Weights of a small transformer language model.
Size: 20 layers, 5.64M parameters.
Architecture: learned positions, tied embeddings.
Training: a variant of Adam for these matrices, 182M tokens, 11091 steps.
Each number is 500 + 50 x the weight over the matrix's rms, rounded and kept within 0 to 999. Layers, rows and columns count from 0. Numbers have three digits each.

# q: layer 8 attention query, 256x128, rms 0.1, rows 88-95, columns 0-127
# k: layer 8 attention key, 256x128, rms 0.115, rows 88-95, columns 0-127
# v: layer 8 attention value, 256x128, rms 0.135, rows 64-80, columns 0-127
# o: layer 8 attention output (transposed), 256x128, rms 0.0902, rows 64-79, columns 0-127
q88:555500493507489516484487560488533517506499470506457479499497499456530498497503486525480505497528485533502523567540508521480491507492457510480529515487517527539556499496474496487500499499514464500511505504498496459531459505475477477477493512515530497499483448499429491560494491485488495491524504482468547479505504482516481493382494473505505495492495514492512495517507470508523518500526
k88:527507515535523446475528492534529519470432497518506478468518482489496484504517497549487483477508562535503546559473503486554507498519491482508460490507511514553519530466512488433506487517482521471496570474509465520495489501558524437495504486503501500503519490520462486549517488535506506500520461522504544519500546507493493488504534470511454506535531494473513508515491531531456514541520
q89:506533456484493468507614504501509521528513489511494467476513458484486484236471497508495523507511494512515518488500507487502501524524550420509543497484538541485498489483467495466480470484476520493567502481528519477502523498500509535538494478492474496503493501513517463506494460512510492494485527525501513517485501492492511449511488512496469521491471516463477510508475508482483491501489
k89:497484565501505566495545456626483427481577582493485551546563424528474552507532533498502526529607468464440447486520465447566604456518516464509534469528450505503485439502541569510529547436546496426469501584466499580591478491499502510476530545433532491466420507445512512592477532512495569436434524495505507503520469483504502543519586503570539557472485495512507546460541470415499474445470
q90:515502505454485501483482533494485508514498501501515490479491490444481495501504485457538504471492557477486484467501505467451471530480496482484482541469494494534500462514507502523510491514475529501496476510504465478492515506556502479493511512513496531487491544500474507496555499498507486494479478521500508502499477499440527505461517491508501461517508450462515502495506543505518511545524
k90:437511514555510513503521496533551545489507472511401567484505482454458483502503543491617504557536514441513462468517489497508503524506545497484501485535480464505454493528523477514483459509496514496505474466508492499488488498461510513464518493506520448493517587505481490446523493510501515498509495498546501522556488524454543484542492577488503501513479541514521489507477505510451483460505
q91:488486534501503531487419489503510498469485542504514573533506526492504512747498511489487509539541504479482488519474461508471498477514458572471487494526473460488489514508562523525487513511539455470456508551480477508521483469511493468477473542506512542482494486468489510519489537487488517462527474475494497494509504490502470554513523498512519504503536488540524505483530515496493502489463
k91:507529451493479413507463517383514550496389418507481458443427590472540417501463436507506465499405498545579551536507531567448384573484507529465490538522551512509530559466451402469461441555456482579545497410549511419418500510475501514521448434570461534541555503547489497451513459507517439572580477501497493512487525515488488421498448489452451439511526489500474467566432515556456520563495
q92:538488498446506512508496537483504526491515495553444508488486490510471507497522495517505507518536525495495452554562523527498481506528462512475489478524480516450457500507510492512497508487522502506484513508505509499485469500431449500499485492499526478520487448494463515510507507499519494489498482498451511441526516495532482488508486482523498504503527468524496503514477516509507522467491
k92:500498547482514480535498457486528500455462477551599513482504491511482498500475488533456512438497566529512507555526534498513465490486491532508533489569501489416522515521496490488499532518495493505512601430521546508494495492521485547437540483503478503502523611488477492563509497490518507493502545480471469526432546500423466437476516490514491502475486476507518499477484470502528490514536
q93:532495438446453426525443549500508435494539434470480417477455454419541495523520486467500396426391477434561430484525551474525486523553629518589485502426540506488512412457424459515484466456479610571540514414580501450465505546490495589556551456467503408475506511544544446447565475507513478673424602481487563529395501528528556423509358494472466420469484559420482496524446473539496486531556
k93:500394603502585626477559511451499461542571557442512568626583475550437549485534511497513481403583521390510413487490448476493560466450443420567504560457524510473484511552492564590541586434545485491495470665485521539549522442490511471380628589464519391486490502478488416502459584501400537547524520498487454511515498471505462538490507560461505508493437498545611428486558470428522524530508
q94:475506573564533569467526463466505549470469551529488571509524533543443502486487497507500577579593524567445581500490437519471500493426357504385509498577468465492462591534572504492501528544512412427433468545434473543523463494534508417424454525524503591520468506464477541592435528505496517367583394501500408446597504489447452586484610494556549547527536434612520500471534544489524524408447
k94:512584423509427384491449510531497574473446438517486424422452519485532460512478516486481523549444504594514579514516557527485440541544535569475505429533490485488523500462494461418454427548459505528495545345497442464445503544489487535576385412526496575503523519513471571443542395500572469469477479504516569483457521535472523467525493464502494509531550505463399548503459537545493494481501
q95:511500538477521538474511440480518542475432544502553511504504494513503487477468453513509542630548566530463574508497437538504471501448426498449482496585457488520504579501523486497498507533524444446454517490457461484483500483537540469482474504529506577496489453488505532549452509490484504384543377517509417473626530515524450536446584526563527529515502421534528476482498586504520526429490
k95:465577444538444438487465458520500511491458475570502459410435528500574484509475476482463509589449493537512548559507517532485469519506540542447485464578459474515522502507493482431454454560479458480465501449508474491460489550513507508584379457521459549515493493511521547509509452429556455394464453483491527486474513527507526496505506465504514502532553490470450560491450541524502470449494
v64:451482532505593516448504418354504526732408507421517524542534597498569474484555335412475492477458474412528508528507489448373435463466479423638497569455531381488476585584424505497415491630536484526578475586489534478461531437461495474409611575574501507582635500579544422424501588509325467515530465416530440471550416441502423534524471471459545364566414470617541419485495498450623436556611
o64:521569463503412486571639496527466584505536494521436464478550510556576463149480544472513621521544496531500457482522481406501543457508456499516583557511552636519565497433460530499518495492524475529667566469500428544483472518490473483486457539523499473470509494516513518495504507546446504246509491468442528503527578564511553448502528552528500544556453501464497501491551517491440484550482
v65:495547464489538502487491502350455522531378468504487497520491587535539445468501376466516474425478510480565491508508496469450410483408490444529442678488555515491505568508441477529378478623472480505551480503583511431442495405512508499398600460554484491612619496590552431427528577519354409522586453467495437540490507473511473464494489445418456411564490464493563351529493533558567469621548
o65:476576474498459504545593497546522505614511494508455490512563540503575516000405502482499487501504476562493550505512487482505505547515489452542488507548550607512566482418441529468528450507496478526666511491499460510490526493495496516500489551510431481521561512544515513466450485502517493527516507479479526488520547441506493491520519556560515522530450475494497556508511492433480497516495
v66:524412492507464488487482581615474482382642528512527500485503430489465585576500593505514489522504494540466459515520496503603570446535535582406529334529453493541460397477553545475654497358530523453444501470450476589534474533483504519546457539421520502361384490346453550536489439419637619506398536534507535432476525588512586498493486547593512494410519501491468621471512458479375588409477
o66:499453526494480466504417491486508473449489501489487442513501495516480514916543505526489348493512505475497471495498545473520505499484501526520475500475455458489462508561524484493499547476518541461406487480497487475475487475494486501490497504500530481484459490516485493487502485509495488921470493490494508496474468520507490528505470461459508502491517504485482462502508486468488491519536
v67:455438542506499515502519471630542468510595540467507520483522447489483570534498604523509529587531506507408513504470492481545584454571517538494578344466442481505496428505542536456621534405570508495474526531420518579582496555488497482581433589438577522383424507406448576588487460487623599482417541479521529433525483512487530554502519529576565547406484532523453635464531469435457534381457
o67:520449515506521488451409507465478539375488514509547508490428448515438472998611501510503572490503517471507452502490505522494493459499472578458497495451461400509457520581562475537471566485504519474334495496493529486494480510494492488501499454507545504476437483452494494519549509516468517303487492524526484517483483577495508511492498459449499492493553541506500447478501512567506484490493
v68:486448516487511512481493460549511519602557504516485501500524485489521516502483585535530502554551509537463545494437512433500518445553511502525583355502479482476520467507504532454580496463512513513501534512472513496537530489472479482544481558508556560440533513485492543530498475459578515502423574482494518484478491510502504521489517519463524573460538524455471605497541516485472479459500
o68:531497480510505476499522514492470525455499483507501453462449473483456488747605534498515568486513525460528464503482457496500483473530501543496511491428510457483515518541524475523475570512511504491475510505510530500500509490538507480522486450491531477475486522518500475522516506525456521265497508504501519500466489569478550514466501478453491498516509548476510421491480486522497529501487
v69:473473490489560525446500459375526492619369497473486499533532568536548459484529312489513501431478492387554492515540514438472440479418494421593497670461508431494486571564445517542356477596525485522552478550553542465430523420494485471418593539549500477540631510606565389442485603551351409509560455420499392518546448435497473502510492456421520387603403459601567405495470514462653428592588
o69:511585470485450502571624513538467559545561500512481518499574511549593493101417532457499612496531438546522474507522449377507555472514475430501545536545560646558554476383416521476499439489506476537700552505480441549468437522483499516481475576539481489537523478517543514494491481524446549369540484495456559481533582506481514459488561583570488536513451453476457529502545519442464505510489
v70:508481514503476505543515482615493505452576534469507515480509449455478537521478616570508502544510519547436520498474483523559562503574517534447524399514457523500538446472542531495609517393495525480466523501437524561573480560524493497567430507481524509410453484455442551594477435466687544486429556539502507500509543526478546550508512563560481595434509545473461573450524479511392542402440
o70:535452520505518501452438503458505484439493496529530491502444450494438514957563511536480502488514513474481475501490479529485512474508506535487479490459493394492447505559542459515472557494506508451367468505482539479498515501513506499518509463470529515473461478470483495496538507498484509459480507532515509494472431541483503511499493426458507480495508514514515485502474511516539484482478
v71:517539456510542492493508498363481542507376462521500500520485569533528439471502390485485479431465510486573484487507505487443416500425500469507420702496588545489487590499433448544393499602453493505532478492591517414413496424519488493430578462553455469606610477609532419443518550505375387515596440497479467534478517483498469459493471456426410424593496454492543347532475520574546456613555
o71:480585481484469510547578501539503481624521478504462503508569548492564521000371505479502462495505466567482546515499486479506509548511500419543490495555526606507563458404449542462515434512485481522671502508489464506503515479492503526488519538500441488536570511536515507459460495496505502613519518477483522500513536416509495477528516552560522524520443464497500578522506495433503500520488
v72:535558459497456460553487471367465556433444434492518471456426561484538396478488409492494471461426515564565470497473512531457434546440507496488423733528554557498536578439431390517359465569442537510537499461586552459428484517561492528493555413558434501567583453591532501464547506505482373527553459549520506550537538522502564468522438492492423429554487480429515476585431531630593511550517
o72:483540484503481468533535505520487493582521474516469479527533515511509546210397515510473359483528463547467518514491515490532523508491513423531449476535513553509538453431444526492529473512468530476599488511507461479494488486470500522484537527504452484539541513558520476469499473495500512902518535474498536506478510438496477470524499522528498529503460479472467536497512476476469486532493
v73:444592566523609557513566389397500545606323527503517556504556588523554455387436459502480530535532489509477558505481444518420492518428405412523505637481528542464561615527480477563355544643509445458526507596493606458525485507530513435390497488569451515672618502638547475525484613533412403452608473457476414541518485375520401581508557515481505442554449513535569411472529567534611425506481
o73:512552495527481530492585513493506508544499526509506530489517499511502508181469489486499709487496489532494524515516471528492499500524476480498514513521531513524503507464488503516486494504483473491531515508501499517525498501505495511515496505498476502511514494495521513526499496492497493000528500527535494512512503477509502481530540532530514498510497492519515543514495530538516484473457
v74:501564447501488475521486504366464547457461456511506458461448546456535404470491410476494491467464498507580467497495517509419429552444500489485448692524588493496507558461428415507367463559447525530549480455595493438427506445514481533470551436562465502586588485591492472488534531499427373522573445567484474533520528516492490437502467450427439479562486476411503402579454541599564524575521
o74:479561474491483487528575489511502507586522476497477527520539534480514527110382525489469385483517481529470519528499505508510497523494512414534477488534521603494553463402456548494527438512480509529649502540502479466489487494486486522465553525478424481542554519526527477449492498497511520843512552457489530516477519434504488489495510552545479495519463481496480549489504479490500478525493
v75:521486507508447483524510531651492475381631533476515517474506433483442556546483632534507521556492503541422492508498473568563585524564520574431534339558465535529503414467555515478629508392520504478452523461418472586585472603495496495558403479440501522393352497379458606574468411459666613477422552582490517478510523539503575516498518566605534565414488511496458642446521486491421578392432
o75:508414540504516511452389502462504466418477509504539511509448469489437514999558495538475415504515528451480481495497542505508492492458510541464488483454444369497420530588569458523483559474497525455323469495501533471498475485478491495474504487493534503482431493464488472517520510483518490743470475502525481508491434541523479531512471440455508482480545512505497468512495504526514480487515
v76:575469463516430469552475603585473480346585509520520494487435445508477543548482515523512503484471495529486505514528487546530560547519546603350515392553471511537475450503534484500594486416500503466430453422492466547523492554487529518515437439464466535417378472423524575501485431445582596506458533544503503490497542596509612448505506539569484487480555444477476575454476513547370562444475
o76:497454549502511495519423491505520433487485489475492479497524521495480528775516507527501333513508512465494495496512554489530487506453537474503484514491464486484450499518509470481506516487482538474447478499493499499504475475491503497502494510490517489506467520511483481513475485485524465923491488501492509492513451472512473523494466467477501489464493491491498488533504465443503511516528
v77:543445441512403444489433544571476500439680457484495462446396443431500506574544522493523471478426481498519478494503549480534520538567572587424502384519534486524476417454479499441598444396502563530497483398538446544483514558475485559612463454432494482383384515398466527471522390433595563540410543583507559420494523619508629425489432482552468508473471503476418649559434471491431522475501
o77:499454534493499449520457477494490480429491472492491473503515483514452491692502505542494316501512525474503468495495570498525498481461509502516493508464437508473479487532517500501507525482494541490460493511503493482474465508487493478472525492502517482504475504521500471507511510517488510992466508479492484514487491496506492512480478493462482500486517519466484446494498457498467525525525
v78:460468541500571551436521518651526430601506549515485527504614443505462594515524587483481519530551518430426509506475487483530557441548498461596594292449476443489469451545541620475578509449547479490513525552435487531556507510442522456513458585437552511426451532408476505536469503486479582471463528425481523444470448444509452561478548537538559524492470522589510540448533459360502466438501
o78:511471505501509523475509504467491552428484519505532522491443471518511445716573475483539647533470517470553470482505472483468499482518470572457540516475480444497481544567528475534472544524528470526401522482505519539493501519516493471506461472506557527478458491462488506545524515535498528084478468521501451507532516569503515509495481462466496524484549533497523469489497520536504500480494
v79:506414546503542565476530528622526440489506557509484531571610431565471610532483648515520535521592528498408514506504484471590573407529479477527564338494415505519485421528585645520642548386556464459433511550378495560573495500501492457504492594438581490399465498383450529571433497496566621474449508426480492444490533445498469573483572538531562580481486480589489568414580427417447524432477
o79:524446508507518528451446511489518496454500512498522495471449474487467505887594487509516627507489502468494498484494457481483498491529496596476498501468478405503446538595560472472485566494528479484392491493493531519528514477498503514528473487511554523466463496470476525485501517517481519082492469526504506471499452582496519517504491442477522492479542506526546477500522527464514516483514
v80:485565495489531509512509449387515552627369462499497500474505567478547407432499381499491473469464499470553525498490530496424429553479471429547437653475551538464533570515419458508341478644448480518571503537580525431463531512515508493440534443545409495640615506650555410454526569554366369524594481468498444569501484441496444500495487463434442455578461528488553360564455538548592403571565